{
  "n_layer": 15,
  "d_model": 256,
  "n_head": 2,
  "n_kv_head": 2,
  "head_dim": 128,
  "d_mlp": 1024,
  "vocab_size": 8192,
  "activation": "tanh_gelu",
  "norm": "layernorm",
  "norm_place": "pre",
  "norm_eps": 1e-05,
  "positions": "learned",
  "qk_norm": false,
  "attn_scale": 0.0884,
  "bias": "all",
  "tie_embeddings": true,
  "parallel_block": false,
  "init": "uniform",
  "init_std_qkv": 0.0689,
  "init_std_o": 0.0,
  "init_std_up": 0.0689,
  "init_std_down": 0.0,
  "optimizer": "soap_variant",
  "lr": 0.00531,
  "beta1": 0.95,
  "beta2": 0.99,
  "weight_decay": 0.032,
  "lr_head": 0.00844,
  "grad_clip": 1.0,
  "warmup_steps": 200,
  "schedule": "wsd",
  "decay_fraction": 0.918,
  "decay_shape": "linear",
  "final_lr_fraction": 0.0,
  "batch_tokens": 262144,
  "seq_len": 512,
  "doc_mask": false,
  "train_tokens": 906800000,
  "steps": 3460,
  "dataset": "wikipedia_en"
}
Each number is 200 + 40 x the weight over its row's rms, rounded and kept within 0 to 999. Layers, rows and columns count from 0. The size before them is the row's rms in percent of the matrix's.

# layer 10 MLP up, 1024x256, rms 0.147, rows 878-905, columns 0-127
097,185,194,178,297,251,210,208,293,198,89,241,226,247,240,118,213,236,250,204,207,192,209,245,154,223,147,246,139,171,183,183,175,213,203,203,231,184,153,182,159,214,175,230,235,197,205,189,207,119,189,226,200,162,194,250,174,223,252,154,168,204,208,150,153,194,170,236,206,252,215,188,142,233,245,190,181,164,187,191,241,192,228,133,170,287,206,208,184,197,203,195,249,170,175,208,212,216,120,178,236,254,202,162,211,163,258,199,178,260,153,185,175,177,173,188,170,197,106,237,151,121,201,182,265,194,224,231,253
097,250,264,199,81,180,131,274,222,221,191,116,156,234,181,239,196,251,250,194,222,196,223,189,104,173,192,300,181,204,201,250,225,207,202,208,159,210,238,187,172,215,187,186,202,106,204,203,151,215,230,186,208,182,218,132,209,254,178,258,215,210,215,150,182,230,228,293,179,243,245,199,197,228,209,240,206,156,237,113,145,209,214,186,193,221,243,188,207,293,177,103,159,120,203,206,164,290,164,211,183,214,222,283,235,176,208,135,203,225,173,201,213,238,209,198,204,199,145,222,196,263,266,223,205,202,215,204,264
105,155,199,241,193,205,261,231,162,231,184,277,229,177,126,241,206,238,182,277,246,266,222,241,196,185,178,148,124,181,227,189,189,171,198,147,249,218,161,237,200,245,236,180,179,234,246,252,228,284,213,276,131,177,182,263,99,235,158,169,182,178,232,196,228,217,205,221,199,196,188,154,256,141,161,287,172,287,197,241,142,211,163,164,241,157,230,169,204,158,170,238,124,192,228,259,195,225,137,192,191,159,202,215,168,180,191,126,153,159,247,251,257,214,169,172,177,146,127,205,249,159,200,272,167,205,236,168,138
100,245,221,219,166,254,190,213,136,257,133,266,144,186,278,196,235,270,186,192,267,220,239,147,187,224,209,191,219,179,203,214,183,136,275,152,217,182,191,261,222,185,150,180,181,151,196,188,198,165,148,165,259,217,215,243,188,249,236,219,202,205,254,173,197,244,213,136,210,171,190,170,171,184,236,233,255,180,254,111,188,181,127,172,143,122,219,259,204,233,230,179,272,168,197,220,270,251,175,167,196,151,140,185,242,232,231,200,181,170,205,173,179,205,161,132,233,163,185,217,88,172,127,163,212,199,213,157,185
103,161,151,236,242,199,167,220,232,188,278,181,246,136,193,218,219,192,274,213,219,184,184,184,139,174,228,169,166,241,197,209,215,158,187,174,221,216,235,216,217,160,244,295,145,177,269,204,239,308,122,160,179,165,178,242,237,220,131,228,213,265,222,177,121,173,167,215,243,242,176,202,203,211,179,186,215,232,285,209,178,225,220,259,204,177,137,188,266,266,133,176,231,164,198,200,166,140,136,172,157,209,110,138,162,139,169,276,200,112,219,277,224,208,210,212,247,182,207,206,220,213,164,206,134,185,248,182,221
115,150,227,174,200,225,257,107,123,199,138,182,225,285,230,220,173,163,195,168,222,96,273,153,109,199,238,283,202,256,207,226,220,191,123,194,201,120,161,237,194,162,229,158,219,230,311,190,183,135,146,207,208,204,129,227,119,181,227,106,191,197,229,235,189,175,198,265,217,198,248,216,243,244,194,199,163,148,218,184,159,207,184,190,153,238,278,142,190,250,170,198,156,204,232,172,196,217,202,214,191,168,161,215,162,148,173,207,186,128,184,155,185,201,186,271,255,225,247,201,153,242,220,169,200,144,102,161,170
101,227,198,181,204,146,143,221,232,180,148,270,254,174,166,117,216,216,205,159,182,185,223,312,194,167,230,258,181,196,194,181,197,207,228,243,189,186,214,176,222,173,173,216,201,165,234,259,233,185,196,193,167,272,210,127,195,128,159,261,177,281,128,192,206,147,137,185,187,174,187,182,197,161,250,218,259,219,248,232,266,178,242,177,278,174,188,158,193,264,193,222,200,105,203,154,260,245,262,190,188,207,179,286,252,254,178,205,180,266,194,117,272,192,187,191,177,183,208,258,217,178,136,189,246,216,148,233,173
101,205,213,193,249,209,212,182,179,204,162,114,169,265,172,170,193,193,242,208,163,194,226,218,180,201,177,217,244,200,141,200,141,190,256,216,181,216,240,96,171,181,209,205,233,198,192,221,244,139,204,213,189,225,274,233,186,145,221,230,148,269,188,179,188,206,246,222,258,153,128,205,193,319,167,206,178,287,238,177,185,243,143,230,198,175,171,200,116,272,151,177,210,202,229,167,170,184,237,222,143,192,228,133,215,235,116,194,178,149,253,245,228,181,213,177,223,143,239,232,144,109,177,198,150,146,229,154,190
100,324,227,181,232,146,195,187,240,156,173,193,235,187,145,229,211,199,154,223,175,151,146,233,228,224,171,231,171,225,253,302,148,170,222,165,242,177,216,281,150,191,117,181,199,203,240,209,134,186,123,220,137,208,233,211,195,180,137,307,162,137,191,172,226,136,200,151,184,220,231,217,125,231,235,167,250,276,278,227,176,153,164,198,152,237,163,273,173,236,203,155,129,201,235,157,176,211,158,215,181,260,136,218,163,181,237,128,116,204,243,159,228,151,175,171,180,155,189,201,246,187,201,243,213,174,133,167,192
100,260,231,196,231,225,176,194,156,163,197,167,218,174,184,144,117,272,239,203,130,174,251,112,210,167,231,237,191,209,202,176,174,190,239,219,212,209,185,203,164,187,146,146,198,150,201,247,241,141,152,181,176,245,198,148,258,180,245,154,221,178,210,182,206,217,192,215,276,211,268,218,153,174,244,260,211,108,151,228,256,251,185,192,218,232,223,146,193,238,244,215,162,259,187,129,165,228,224,198,214,157,139,205,187,135,182,184,189,195,185,204,149,199,173,129,194,194,300,202,215,193,211,160,233,264,189,184,133
102,138,161,242,198,203,159,199,147,159,208,194,195,182,155,126,227,206,170,197,233,206,198,196,185,219,224,195,207,157,208,169,208,250,233,229,212,172,213,200,253,182,160,138,156,174,268,231,254,206,267,237,109,198,214,218,177,115,232,246,194,155,213,206,222,176,277,179,224,220,103,150,226,252,211,224,247,242,199,121,128,162,207,207,217,243,282,213,208,173,225,238,179,213,272,168,239,222,216,162,204,208,206,156,224,202,263,143,205,208,214,164,279,185,233,233,289,173,185,203,155,207,241,160,244,144,174,217,196
109,194,156,193,193,204,250,188,202,217,216,119,161,255,193,197,147,258,188,163,258,176,188,250,217,206,169,203,209,177,162,151,212,108,222,183,172,155,191,269,195,194,115,239,175,172,239,173,222,241,179,203,229,234,255,221,248,261,108,91,182,170,206,206,278,221,242,223,214,269,181,136,232,199,202,161,200,167,194,285,217,97,258,276,265,133,252,68,191,246,150,155,271,117,207,260,282,226,176,264,186,201,197,209,224,201,220,186,262,168,143,189,173,201,250,197,292,210,195,244,220,183,179,262,196,164,222,201,223
095,122,253,273,232,223,240,162,131,249,233,223,209,174,205,147,147,201,185,282,208,226,227,183,180,161,230,208,202,228,192,181,164,206,198,182,223,129,262,143,159,171,207,218,200,145,179,270,213,255,123,156,170,217,235,172,203,199,214,256,185,216,178,124,213,202,264,152,224,165,223,218,207,170,115,277,248,175,249,197,197,207,199,210,118,178,220,237,200,246,227,139,174,261,181,253,132,183,201,224,232,187,188,213,202,219,203,297,179,176,210,307,204,140,194,206,163,215,211,223,195,214,193,236,206,198,202,171,196
097,195,151,152,260,212,236,213,182,173,244,248,180,192,213,202,223,188,223,282,226,239,159,193,143,188,226,162,193,221,139,183,240,216,189,143,252,216,175,154,152,200,147,277,240,127,153,288,238,144,227,229,179,220,243,238,187,188,253,172,171,269,225,131,194,189,257,234,237,191,170,164,196,223,242,124,140,195,196,164,177,243,213,185,145,141,170,201,192,199,233,194,212,107,176,261,245,185,256,267,157,164,251,285,127,159,221,110,197,164,211,133,192,162,279,237,134,197,169,202,185,123,165,196,234,180,232,249,241
101,208,171,216,194,254,275,191,148,264,266,155,182,188,102,159,199,166,164,184,205,206,192,210,169,243,260,177,208,164,191,175,202,246,242,212,226,161,299,284,189,192,222,186,212,260,152,210,182,172,178,167,218,181,173,204,222,247,175,180,224,253,243,179,244,150,265,186,190,179,207,203,201,235,205,212,232,154,183,148,182,185,206,205,187,186,219,292,173,192,191,184,250,164,149,174,248,276,217,176,167,185,239,168,211,141,203,166,256,226,200,199,194,231,204,171,144,241,238,237,139,177,170,201,242,193,312,190,204
104,213,231,252,231,277,208,195,130,191,195,162,212,213,179,153,229,141,170,194,204,199,167,250,239,206,140,118,229,197,209,137,228,173,193,184,254,194,260,210,217,158,183,168,133,175,242,216,200,145,225,220,132,195,238,231,181,218,188,173,179,199,179,194,202,214,224,233,162,210,151,172,237,238,190,212,158,253,203,189,248,225,134,132,243,168,129,134,206,164,261,156,263,278,205,230,186,299,237,188,186,148,206,211,254,173,212,193,197,258,179,195,108,220,212,148,188,197,115,178,135,202,213,193,173,171,259,267,233
106,114,163,211,217,199,166,278,232,201,218,169,193,200,203,205,160,185,183,112,210,128,133,243,258,210,141,206,135,216,178,155,261,169,153,260,181,132,206,217,211,208,118,187,172,254,237,137,211,205,239,219,224,242,312,151,277,195,167,149,198,216,172,136,238,272,230,241,193,180,148,107,249,99,181,172,242,283,127,171,211,202,252,229,171,260,190,206,221,174,156,192,169,178,141,216,173,255,296,244,219,206,225,184,259,196,224,81,178,245,182,248,136,197,205,163,188,180,150,202,259,262,163,128,148,195,161,175,119
098,181,242,190,121,181,230,218,174,234,269,154,210,206,238,215,202,245,208,227,220,180,229,238,226,160,198,232,189,236,249,259,184,207,154,209,215,209,270,227,226,206,244,199,167,215,203,211,240,224,165,166,154,163,116,197,175,122,284,203,235,219,234,124,162,150,143,192,225,199,135,207,215,228,151,271,173,257,200,188,231,266,216,195,115,162,194,190,194,216,108,155,166,130,214,176,229,224,255,183,350,230,249,206,196,160,194,107,170,186,249,196,189,219,242,216,209,245,213,211,144,231,190,120,231,187,214,250,204
095,172,167,197,258,213,175,231,168,164,176,124,117,195,186,204,202,231,205,203,207,143,191,182,295,95,134,182,149,182,262,207,142,217,228,164,233,153,187,249,162,209,204,221,321,155,87,216,199,195,169,240,200,182,209,239,226,249,160,187,161,153,193,218,219,216,198,206,193,276,201,151,211,202,176,234,155,241,248,199,183,277,218,168,257,160,223,260,186,153,238,219,325,196,216,244,171,218,118,206,179,209,186,254,222,194,202,134,182,192,326,157,174,194,233,264,124,236,241,218,227,235,213,270,213,254,179,186,260
100,182,110,204,226,237,202,263,129,239,260,147,175,166,157,152,209,196,172,259,150,177,247,198,228,223,182,225,196,169,251,208,207,199,250,247,203,234,213,177,186,227,167,277,144,180,224,199,138,251,200,270,174,186,131,238,160,185,204,174,180,186,175,214,196,180,208,183,249,175,181,179,193,179,231,161,138,146,217,180,242,177,166,226,181,167,141,196,230,210,238,169,179,243,225,206,253,223,196,255,228,184,229,209,159,157,163,241,177,242,199,227,147,174,299,118,201,145,238,223,143,192,178,240,194,210,156,238,197
101,191,207,250,239,183,252,221,287,154,145,113,187,245,203,200,114,195,197,178,173,222,195,225,164,174,178,249,193,272,171,169,223,192,209,199,204,170,266,283,156,293,194,218,184,223,161,199,134,199,167,249,208,129,151,243,179,199,145,245,248,188,203,164,255,193,198,210,224,208,185,164,238,259,104,187,187,185,172,220,237,213,226,222,177,171,187,220,188,178,210,185,177,153,200,236,235,139,199,148,175,262,242,223,90,181,141,172,221,134,193,290,186,216,219,230,203,189,207,159,235,194,204,261,107,222,242,187,241
101,191,124,177,172,239,205,233,218,145,172,178,211,222,196,200,263,230,230,188,264,227,197,247,180,267,195,236,174,296,188,189,164,223,236,200,162,168,262,187,280,208,138,215,199,155,263,268,168,85,131,160,223,172,174,243,203,224,242,198,192,225,301,184,233,231,182,261,139,222,281,183,180,174,197,187,159,171,185,138,188,186,196,210,235,228,272,220,244,158,169,180,227,284,185,243,191,204,286,230,248,122,205,151,219,138,227,211,145,224,194,205,193,211,224,163,158,251,217,199,170,195,178,194,160,215,232,165,156
100,181,186,238,269,169,211,262,177,259,262,190,221,267,181,182,121,214,218,194,180,175,118,150,228,221,184,182,207,221,156,247,210,154,225,184,127,166,141,189,173,232,140,188,188,237,219,172,256,152,166,234,259,273,186,182,256,230,157,143,137,255,240,163,255,177,241,272,189,171,178,136,203,191,276,252,208,297,254,272,142,169,231,174,213,186,177,104,198,207,130,220,214,225,237,151,175,253,182,134,194,204,166,230,155,244,208,221,173,183,198,168,218,207,128,170,186,171,179,149,134,247,133,256,123,252,189,147,228
103,211,155,219,150,218,195,208,204,194,225,188,194,129,225,131,171,196,147,196,190,216,179,190,195,177,251,218,171,239,262,284,102,150,217,148,246,198,181,256,194,198,139,229,89,265,182,207,187,127,90,308,124,251,193,184,227,191,201,189,201,122,202,187,196,206,215,215,160,231,279,184,242,240,181,238,218,169,220,145,194,218,215,146,186,217,204,206,146,194,229,242,290,204,249,194,116,196,176,200,222,195,232,168,184,184,182,220,82,141,149,215,148,111,182,164,189,211,140,205,220,143,241,223,222,189,192,193,183
101,202,157,199,166,181,212,196,81,272,253,240,140,268,243,158,177,237,184,179,191,110,261,145,221,171,177,215,179,177,267,197,210,259,234,181,140,193,221,248,286,148,239,177,218,181,229,248,228,257,172,185,223,121,218,215,140,206,150,166,196,237,148,237,226,132,185,241,124,247,124,221,110,171,195,248,173,266,170,220,167,190,149,245,148,265,236,191,208,202,121,183,214,214,181,188,231,230,216,225,248,183,216,170,202,229,222,254,142,156,257,227,180,182,172,154,190,267,187,228,231,155,202,285,237,161,175,231,206
095,226,180,142,238,202,218,278,180,141,237,247,274,235,228,199,191,181,192,149,235,152,105,153,208,209,202,148,222,149,251,191,154,188,193,213,320,190,223,269,178,186,223,189,199,204,266,189,191,123,239,176,210,178,211,203,154,239,226,282,208,231,239,212,235,221,176,174,229,224,154,235,153,181,236,193,190,190,180,173,242,187,176,231,244,167,223,274,252,132,210,220,177,248,192,182,155,247,191,202,291,129,153,185,127,198,178,199,217,137,195,222,184,235,191,135,228,258,159,231,210,180,203,220,157,193,189,254,175
110,223,154,213,203,232,250,117,147,274,136,179,138,206,216,216,138,154,231,292,140,225,265,194,236,162,161,143,172,198,195,180,245,218,163,205,190,215,211,209,192,153,198,217,213,170,150,214,228,124,234,224,198,239,206,176,235,251,183,143,202,228,137,150,158,249,206,114,161,152,282,202,223,202,286,306,266,173,191,266,191,121,152,133,166,187,176,219,199,195,186,188,180,217,223,157,170,183,271,188,296,208,218,234,216,163,194,175,191,191,177,247,235,160,154,175,247,188,231,144,143,233,197,223,239,204,215,201,232
099,211,209,212,195,184,178,193,177,182,125,232,73,172,226,115,230,150,157,227,211,216,191,144,192,229,163,221,133,181,188,267,168,242,163,197,198,241,256,165,160,225,173,255,224,218,220,166,205,263,197,186,212,228,226,239,207,244,227,183,234,102,168,214,208,222,283,259,104,266,191,225,222,265,167,263,211,154,194,93,218,189,189,304,140,160,188,249,161,214,164,256,172,209,274,122,216,220,252,213,188,273,170,280,219,192,183,177,228,202,172,199,165,190,188,174,140,165,218,155,180,291,168,211,211,236,197,146,181
# layer 10 MLP down (transposed), 1024x256, rms 0.138, rows 878-904, columns 0-127
093,237,220,161,184,241,99,167,194,233,239,278,172,187,177,186,235,192,242,245,137,145,217,162,174,203,241,154,193,139,205,254,169,155,274,216,183,163,196,251,228,283,202,158,168,148,203,82,132,208,163,236,276,217,197,199,184,196,215,204,194,210,183,232,222,170,197,214,238,164,189,112,228,241,173,176,179,130,194,246,222,205,226,171,218,154,165,228,185,179,134,215,275,186,167,162,146,205,191,214,214,250,259,223,171,134,152,263,317,202,180,157,150,216,183,292,220,148,245,190,290,267,143,218,178,173,162,195,240
094,217,166,249,172,235,277,160,179,161,153,233,193,155,171,240,170,184,127,217,218,233,212,212,277,230,204,189,236,196,166,232,161,239,144,211,191,244,142,165,126,139,289,227,234,214,181,213,220,234,108,168,193,179,149,159,83,188,183,228,172,240,130,221,218,224,171,183,254,224,288,200,224,198,133,135,244,220,170,164,125,156,208,177,192,250,194,199,113,245,248,183,157,211,197,167,279,221,195,250,185,193,255,130,218,234,217,147,170,176,185,190,176,200,147,166,152,232,256,112,194,195,217,162,223,199,220,158,214
110,162,232,179,161,158,245,231,157,213,213,186,169,213,231,184,234,222,205,217,162,197,164,281,152,273,193,151,157,257,178,198,172,189,219,243,222,157,182,241,173,230,234,201,231,145,214,147,217,146,238,274,244,316,179,158,186,173,171,242,156,205,139,200,260,200,200,205,199,218,214,194,264,112,185,203,183,174,260,139,188,202,208,176,244,178,185,238,162,262,174,240,180,144,202,182,275,192,159,186,212,171,251,174,186,212,177,229,193,203,172,275,173,174,106,203,238,271,188,170,208,173,115,274,228,224,185,204,292
113,198,146,251,167,255,260,180,196,159,194,228,248,198,185,194,202,153,212,162,206,144,219,163,154,192,182,192,193,122,161,219,202,259,277,156,133,198,178,192,163,210,213,208,188,175,205,202,199,231,179,147,114,234,131,156,172,195,110,237,224,245,250,169,164,223,195,203,135,204,263,155,190,164,126,225,286,273,138,145,227,169,202,196,148,116,87,194,162,175,178,147,169,178,178,192,262,171,260,243,244,242,213,212,243,234,171,199,165,214,158,286,284,165,161,188,233,166,158,144,173,200,240,193,219,209,163,193,180
099,161,260,244,300,230,224,225,195,219,174,195,123,236,243,213,161,208,186,164,203,206,211,211,271,126,125,205,229,176,242,171,236,196,194,191,214,191,148,108,240,217,195,179,269,280,180,249,215,213,172,226,179,243,200,150,195,207,246,88,201,195,204,239,223,220,298,162,180,173,196,186,189,219,196,234,208,201,121,192,248,262,222,180,255,219,234,182,161,227,186,193,169,167,194,135,227,223,301,220,185,184,292,206,162,176,270,93,206,222,217,258,191,166,224,190,199,230,192,164,227,174,231,182,221,165,230,116,226
112,218,213,247,179,182,168,236,91,253,226,213,97,241,309,167,187,178,170,199,216,226,214,205,140,148,184,174,202,242,216,148,160,203,214,221,200,215,162,187,239,202,245,178,196,188,217,135,147,230,174,191,207,265,181,218,127,245,218,156,236,211,273,225,176,257,271,272,240,147,227,192,214,159,163,270,199,143,240,156,198,195,234,222,201,216,205,160,177,289,215,227,219,311,241,157,222,187,253,175,197,229,196,127,211,239,216,234,203,123,148,218,161,212,227,272,213,232,151,202,129,192,199,161,165,207,191,235,245
105,140,168,216,192,162,209,247,266,218,191,206,236,258,219,218,174,202,165,234,219,190,183,237,130,194,184,171,242,150,171,144,175,196,191,126,244,236,144,206,278,126,204,243,240,250,219,170,138,205,176,168,262,188,228,235,158,193,252,206,181,240,220,163,160,253,244,264,157,212,205,208,265,188,173,232,168,165,204,238,154,180,187,180,212,235,151,148,192,203,250,169,220,193,204,221,187,274,304,169,199,232,250,168,147,189,228,153,234,218,266,193,55,194,180,202,262,170,159,230,167,170,201,211,221,268,176,108,222
103,210,192,202,212,252,186,210,229,221,175,226,201,202,231,247,204,236,175,120,145,207,240,238,181,147,201,149,90,145,170,212,203,171,241,227,209,200,169,206,164,181,193,306,228,219,185,265,141,232,213,222,239,191,193,152,256,239,216,218,182,224,217,109,213,189,212,253,191,199,211,222,250,226,250,241,206,129,226,232,184,215,197,230,190,226,215,188,157,176,312,274,203,190,250,189,153,162,165,238,171,154,252,226,221,215,233,197,218,194,146,184,128,228,135,222,210,214,218,224,168,206,210,173,185,263,204,235,151
094,155,168,218,176,219,163,206,251,206,195,212,211,183,225,181,219,218,196,234,193,253,182,192,314,233,215,181,226,254,148,171,180,181,229,168,184,260,194,174,215,233,287,220,263,182,224,172,232,199,200,208,178,227,176,232,174,114,285,205,222,113,177,189,132,268,220,166,221,262,137,246,206,148,175,174,166,205,303,234,177,239,175,201,226,169,260,197,138,200,218,239,234,155,252,243,213,186,213,204,146,159,204,192,184,115,171,188,245,188,159,163,248,219,244,171,217,216,243,209,188,168,203,205,248,269,238,148,165
094,171,230,184,155,178,190,232,253,223,269,220,211,128,216,200,270,195,203,201,204,228,210,304,176,265,133,212,169,174,199,163,259,239,184,212,173,223,168,200,249,183,213,179,193,180,206,159,191,274,234,155,206,117,164,215,166,163,186,271,137,202,197,250,235,270,206,222,194,170,185,180,153,203,173,162,177,241,239,143,196,115,274,125,208,146,222,216,164,200,112,231,143,237,186,243,257,169,165,217,104,222,165,210,221,192,166,248,196,238,193,176,217,148,261,203,212,226,173,226,202,195,155,202,209,170,84,174,241
097,272,195,140,220,204,201,239,179,211,196,109,228,228,177,216,183,174,279,224,159,151,104,202,162,191,178,204,249,157,207,195,219,234,213,186,193,107,186,153,183,199,280,181,210,162,217,196,200,221,199,227,245,166,187,259,251,177,160,165,172,194,143,232,215,251,219,228,163,185,292,230,151,200,227,208,141,192,192,278,226,217,251,211,163,212,201,203,197,210,172,255,185,195,139,172,165,182,205,268,178,218,166,181,196,196,152,242,216,117,187,199,170,193,135,156,147,251,185,214,205,236,161,220,244,174,210,167,208
102,185,190,192,213,284,156,208,179,138,230,241,166,184,218,128,246,258,202,213,170,185,210,225,247,169,149,187,203,128,194,248,216,149,205,219,245,218,188,175,179,172,158,245,163,236,203,255,194,189,170,190,149,218,242,166,221,206,215,128,263,244,172,226,154,155,179,238,171,175,158,237,205,202,136,241,248,166,224,199,127,191,223,234,226,263,278,130,193,162,216,158,242,246,210,150,217,178,201,175,194,212,189,183,188,103,203,169,273,256,212,217,124,206,205,189,158,216,225,236,179,182,150,214,289,260,256,219,213
089,248,219,132,122,228,169,209,191,184,212,182,168,253,128,266,123,216,161,203,155,157,175,215,205,207,199,188,181,133,162,237,216,192,270,211,187,263,165,212,220,187,70,185,215,230,191,172,251,215,198,204,245,203,195,176,218,164,218,160,201,183,181,276,168,196,165,218,106,208,206,162,159,265,240,121,179,282,159,226,179,215,160,207,182,159,172,148,132,123,115,238,264,161,247,162,259,229,199,149,175,219,269,233,195,126,194,96,265,165,174,178,297,260,224,217,217,150,223,162,206,158,215,175,158,199,223,192,212
094,136,216,217,212,186,203,235,199,221,226,190,180,194,226,174,284,193,191,154,153,241,227,202,276,176,182,139,132,204,191,192,256,289,210,131,162,221,215,175,200,176,244,110,259,162,143,130,212,181,197,207,198,210,141,194,217,229,231,226,171,216,167,215,220,224,227,152,235,153,225,306,239,191,216,188,209,266,202,200,277,188,116,240,205,265,178,257,138,171,153,263,201,227,239,208,168,194,205,197,186,173,211,185,185,215,144,257,259,235,155,259,188,140,160,239,272,118,186,190,182,217,114,201,218,197,112,199,191
098,251,189,211,160,230,169,177,298,137,178,244,223,183,150,189,197,189,264,232,188,174,187,234,218,165,178,173,206,122,213,258,179,107,251,200,129,241,186,111,232,240,189,234,125,155,250,205,262,228,164,209,153,237,193,136,163,173,138,187,158,226,182,235,289,239,156,218,222,183,131,192,243,212,201,204,180,186,269,170,174,285,211,175,331,214,253,238,217,220,234,236,192,232,249,212,183,201,196,166,254,206,211,194,227,218,191,199,202,121,208,117,193,245,214,188,280,151,142,184,236,151,199,192,197,257,172,174,218
100,221,149,214,242,184,196,216,141,192,192,219,212,192,209,193,167,287,171,210,199,223,253,189,151,202,228,238,221,157,185,188,167,314,166,300,175,259,173,238,146,159,162,188,273,171,173,146,211,96,242,222,167,129,177,181,178,266,194,175,253,173,141,230,220,199,233,245,231,167,161,179,177,112,228,194,238,169,220,190,192,196,320,178,141,213,172,247,225,183,214,134,237,230,147,163,215,160,191,233,226,212,210,259,203,196,186,254,175,202,226,229,295,245,134,221,250,225,198,198,241,187,86,144,296,210,185,183,217
106,235,150,258,214,180,183,177,143,239,222,223,195,193,226,205,140,189,169,234,187,255,217,223,203,173,188,160,119,341,199,175,219,177,150,189,162,187,212,240,187,168,171,176,109,165,187,227,194,230,215,199,200,298,163,161,252,243,241,231,192,200,268,128,209,241,200,284,222,204,254,214,244,140,155,240,236,213,213,204,224,226,196,140,244,171,153,182,226,273,159,141,255,177,227,118,172,248,217,144,120,246,281,219,235,128,281,159,191,151,213,164,254,194,167,219,231,185,101,152,186,193,176,171,166,155,192,235,135
105,157,177,116,227,186,191,215,125,192,223,234,176,234,225,184,139,251,188,249,228,163,125,168,223,156,144,236,217,211,225,192,242,190,255,245,187,294,250,255,285,219,194,193,174,170,206,233,177,193,199,171,205,206,166,160,181,170,234,221,109,193,219,181,245,226,153,219,180,204,226,189,113,289,232,186,217,217,178,232,210,184,282,170,134,248,266,207,203,294,223,151,215,204,243,212,216,236,167,234,180,234,85,224,192,197,177,157,219,192,253,210,187,146,150,242,142,223,198,175,228,101,184,192,246,165,258,133,211
090,179,260,192,222,178,301,230,204,176,226,233,238,203,143,229,195,180,187,167,139,196,268,158,87,150,229,162,189,161,201,242,249,224,198,219,190,216,247,169,287,198,220,221,220,271,212,203,198,229,173,277,145,161,211,208,176,173,175,237,191,144,113,212,240,224,196,214,209,187,169,194,216,156,201,123,237,226,204,270,192,241,174,138,203,172,208,98,159,145,176,173,229,111,164,229,176,218,223,246,226,242,220,166,221,214,281,155,157,178,216,178,314,172,141,256,186,115,165,264,140,241,192,267,177,196,170,168,176
107,238,246,231,188,135,168,115,234,213,188,231,173,203,240,164,157,188,191,135,205,117,182,188,182,118,201,174,173,224,162,206,186,240,186,94,213,158,187,214,261,251,168,264,228,155,234,257,268,190,150,206,152,229,336,182,212,205,196,208,209,153,228,196,185,205,186,185,192,232,159,238,139,227,179,248,234,144,140,284,225,194,128,231,226,244,227,213,215,202,241,226,182,220,228,82,193,159,216,209,177,217,194,208,214,267,237,202,265,211,215,251,260,207,166,200,174,209,213,159,250,243,187,187,233,204,230,230,197
100,187,195,237,190,198,199,178,120,224,247,172,276,186,176,232,193,195,224,202,177,152,204,151,204,174,215,157,174,196,159,231,242,201,177,201,225,232,221,228,138,190,226,140,133,144,227,187,241,204,220,201,208,165,249,173,248,221,224,256,151,196,223,170,221,186,178,192,245,140,246,201,104,114,225,232,170,169,142,185,174,218,182,218,231,174,204,172,227,201,283,185,271,288,151,183,164,155,141,240,231,181,208,227,251,132,198,152,269,191,102,169,153,199,96,173,268,274,234,286,203,172,304,191,186,167,182,267,219
105,253,135,255,236,177,221,103,224,174,279,134,195,165,198,259,266,181,204,219,225,290,119,133,178,253,259,209,132,236,171,167,225,243,150,218,213,189,179,93,138,214,210,200,198,234,180,172,215,187,201,184,247,223,218,194,175,188,231,214,117,198,150,255,158,227,229,169,183,241,230,237,250,222,254,205,166,232,274,183,208,223,240,202,227,168,170,207,202,181,189,176,211,239,256,213,155,166,149,211,225,199,186,261,204,194,292,276,192,184,218,180,286,151,175,193,178,171,187,241,213,246,154,144,214,95,193,174,236
095,272,247,190,154,192,162,265,214,149,115,237,155,209,227,207,240,240,216,217,228,244,191,268,241,192,165,210,140,174,214,237,195,206,229,175,223,231,155,235,229,144,221,180,204,259,264,169,151,266,220,184,174,213,237,192,216,228,138,238,217,202,265,241,167,167,176,148,234,185,213,222,242,157,203,167,162,199,207,187,176,214,228,262,174,222,240,179,194,171,224,199,209,256,271,238,206,207,212,164,251,275,249,158,225,250,299,259,283,232,181,240,239,158,152,227,208,177,273,206,236,133,263,162,146,201,275,201,179
104,176,210,141,228,207,242,176,232,196,168,150,147,165,211,154,223,211,164,303,243,213,196,257,158,195,197,143,259,157,204,191,234,226,187,184,124,181,241,241,155,145,272,160,156,195,183,211,222,189,112,233,195,185,209,168,183,255,239,219,186,190,97,176,107,185,158,246,240,170,162,231,130,134,170,151,255,226,284,264,244,222,221,136,196,273,203,260,176,222,152,215,237,252,141,222,170,247,145,193,191,192,223,176,199,159,192,224,101,242,213,258,183,165,193,210,172,193,194,297,159,173,241,219,235,246,168,160,237
101,206,213,176,215,225,166,159,179,176,286,220,178,133,170,171,242,249,180,235,200,258,189,173,154,297,200,187,254,285,194,240,205,176,220,243,231,212,252,140,206,109,192,163,213,160,182,231,174,245,160,265,216,204,249,211,211,255,208,161,208,255,208,218,160,214,155,164,210,271,124,204,277,203,179,257,120,152,178,197,180,191,226,218,209,241,206,219,250,277,253,201,153,175,125,181,143,187,185,249,152,191,136,187,231,223,173,167,147,229,227,230,227,211,238,237,226,192,168,231,222,215,82,168,230,189,168,208,196
097,192,225,223,245,236,163,180,210,175,173,260,125,182,215,135,272,162,270,184,143,198,219,132,130,256,274,165,253,201,168,225,243,209,137,178,208,194,244,244,157,205,188,186,163,184,147,264,212,250,125,192,182,279,147,168,191,174,196,201,262,187,218,267,180,196,264,167,230,200,198,210,261,229,212,150,190,155,169,231,116,196,172,193,183,172,187,197,151,185,249,220,202,190,238,192,167,220,178,204,140,174,254,207,156,168,235,158,193,149,164,148,179,191,210,169,164,184,284,164,181,199,158,219,202,281,214,216,178
111,230,150,287,163,169,232,170,195,179,254,223,147,202,196,251,189,248,182,109,216,228,247,151,190,203,218,222,172,213,261,173,152,240,253,234,249,113,202,216,205,133,169,161,115,185,194,240,198,184,194,233,233,211,194,162,242,236,213,281,231,204,211,136,232,201,221,192,216,212,214,166,268,219,159,181,206,207,142,258,205,119,145,170,105,145,227,258,139,192,204,144,284,148,221,247,228,256,131,199,152,234,194,173,256,231,198,197,205,153,217,200,220,258,256,231,200,242,188,201,231,254,173,232,209,147,206,182,192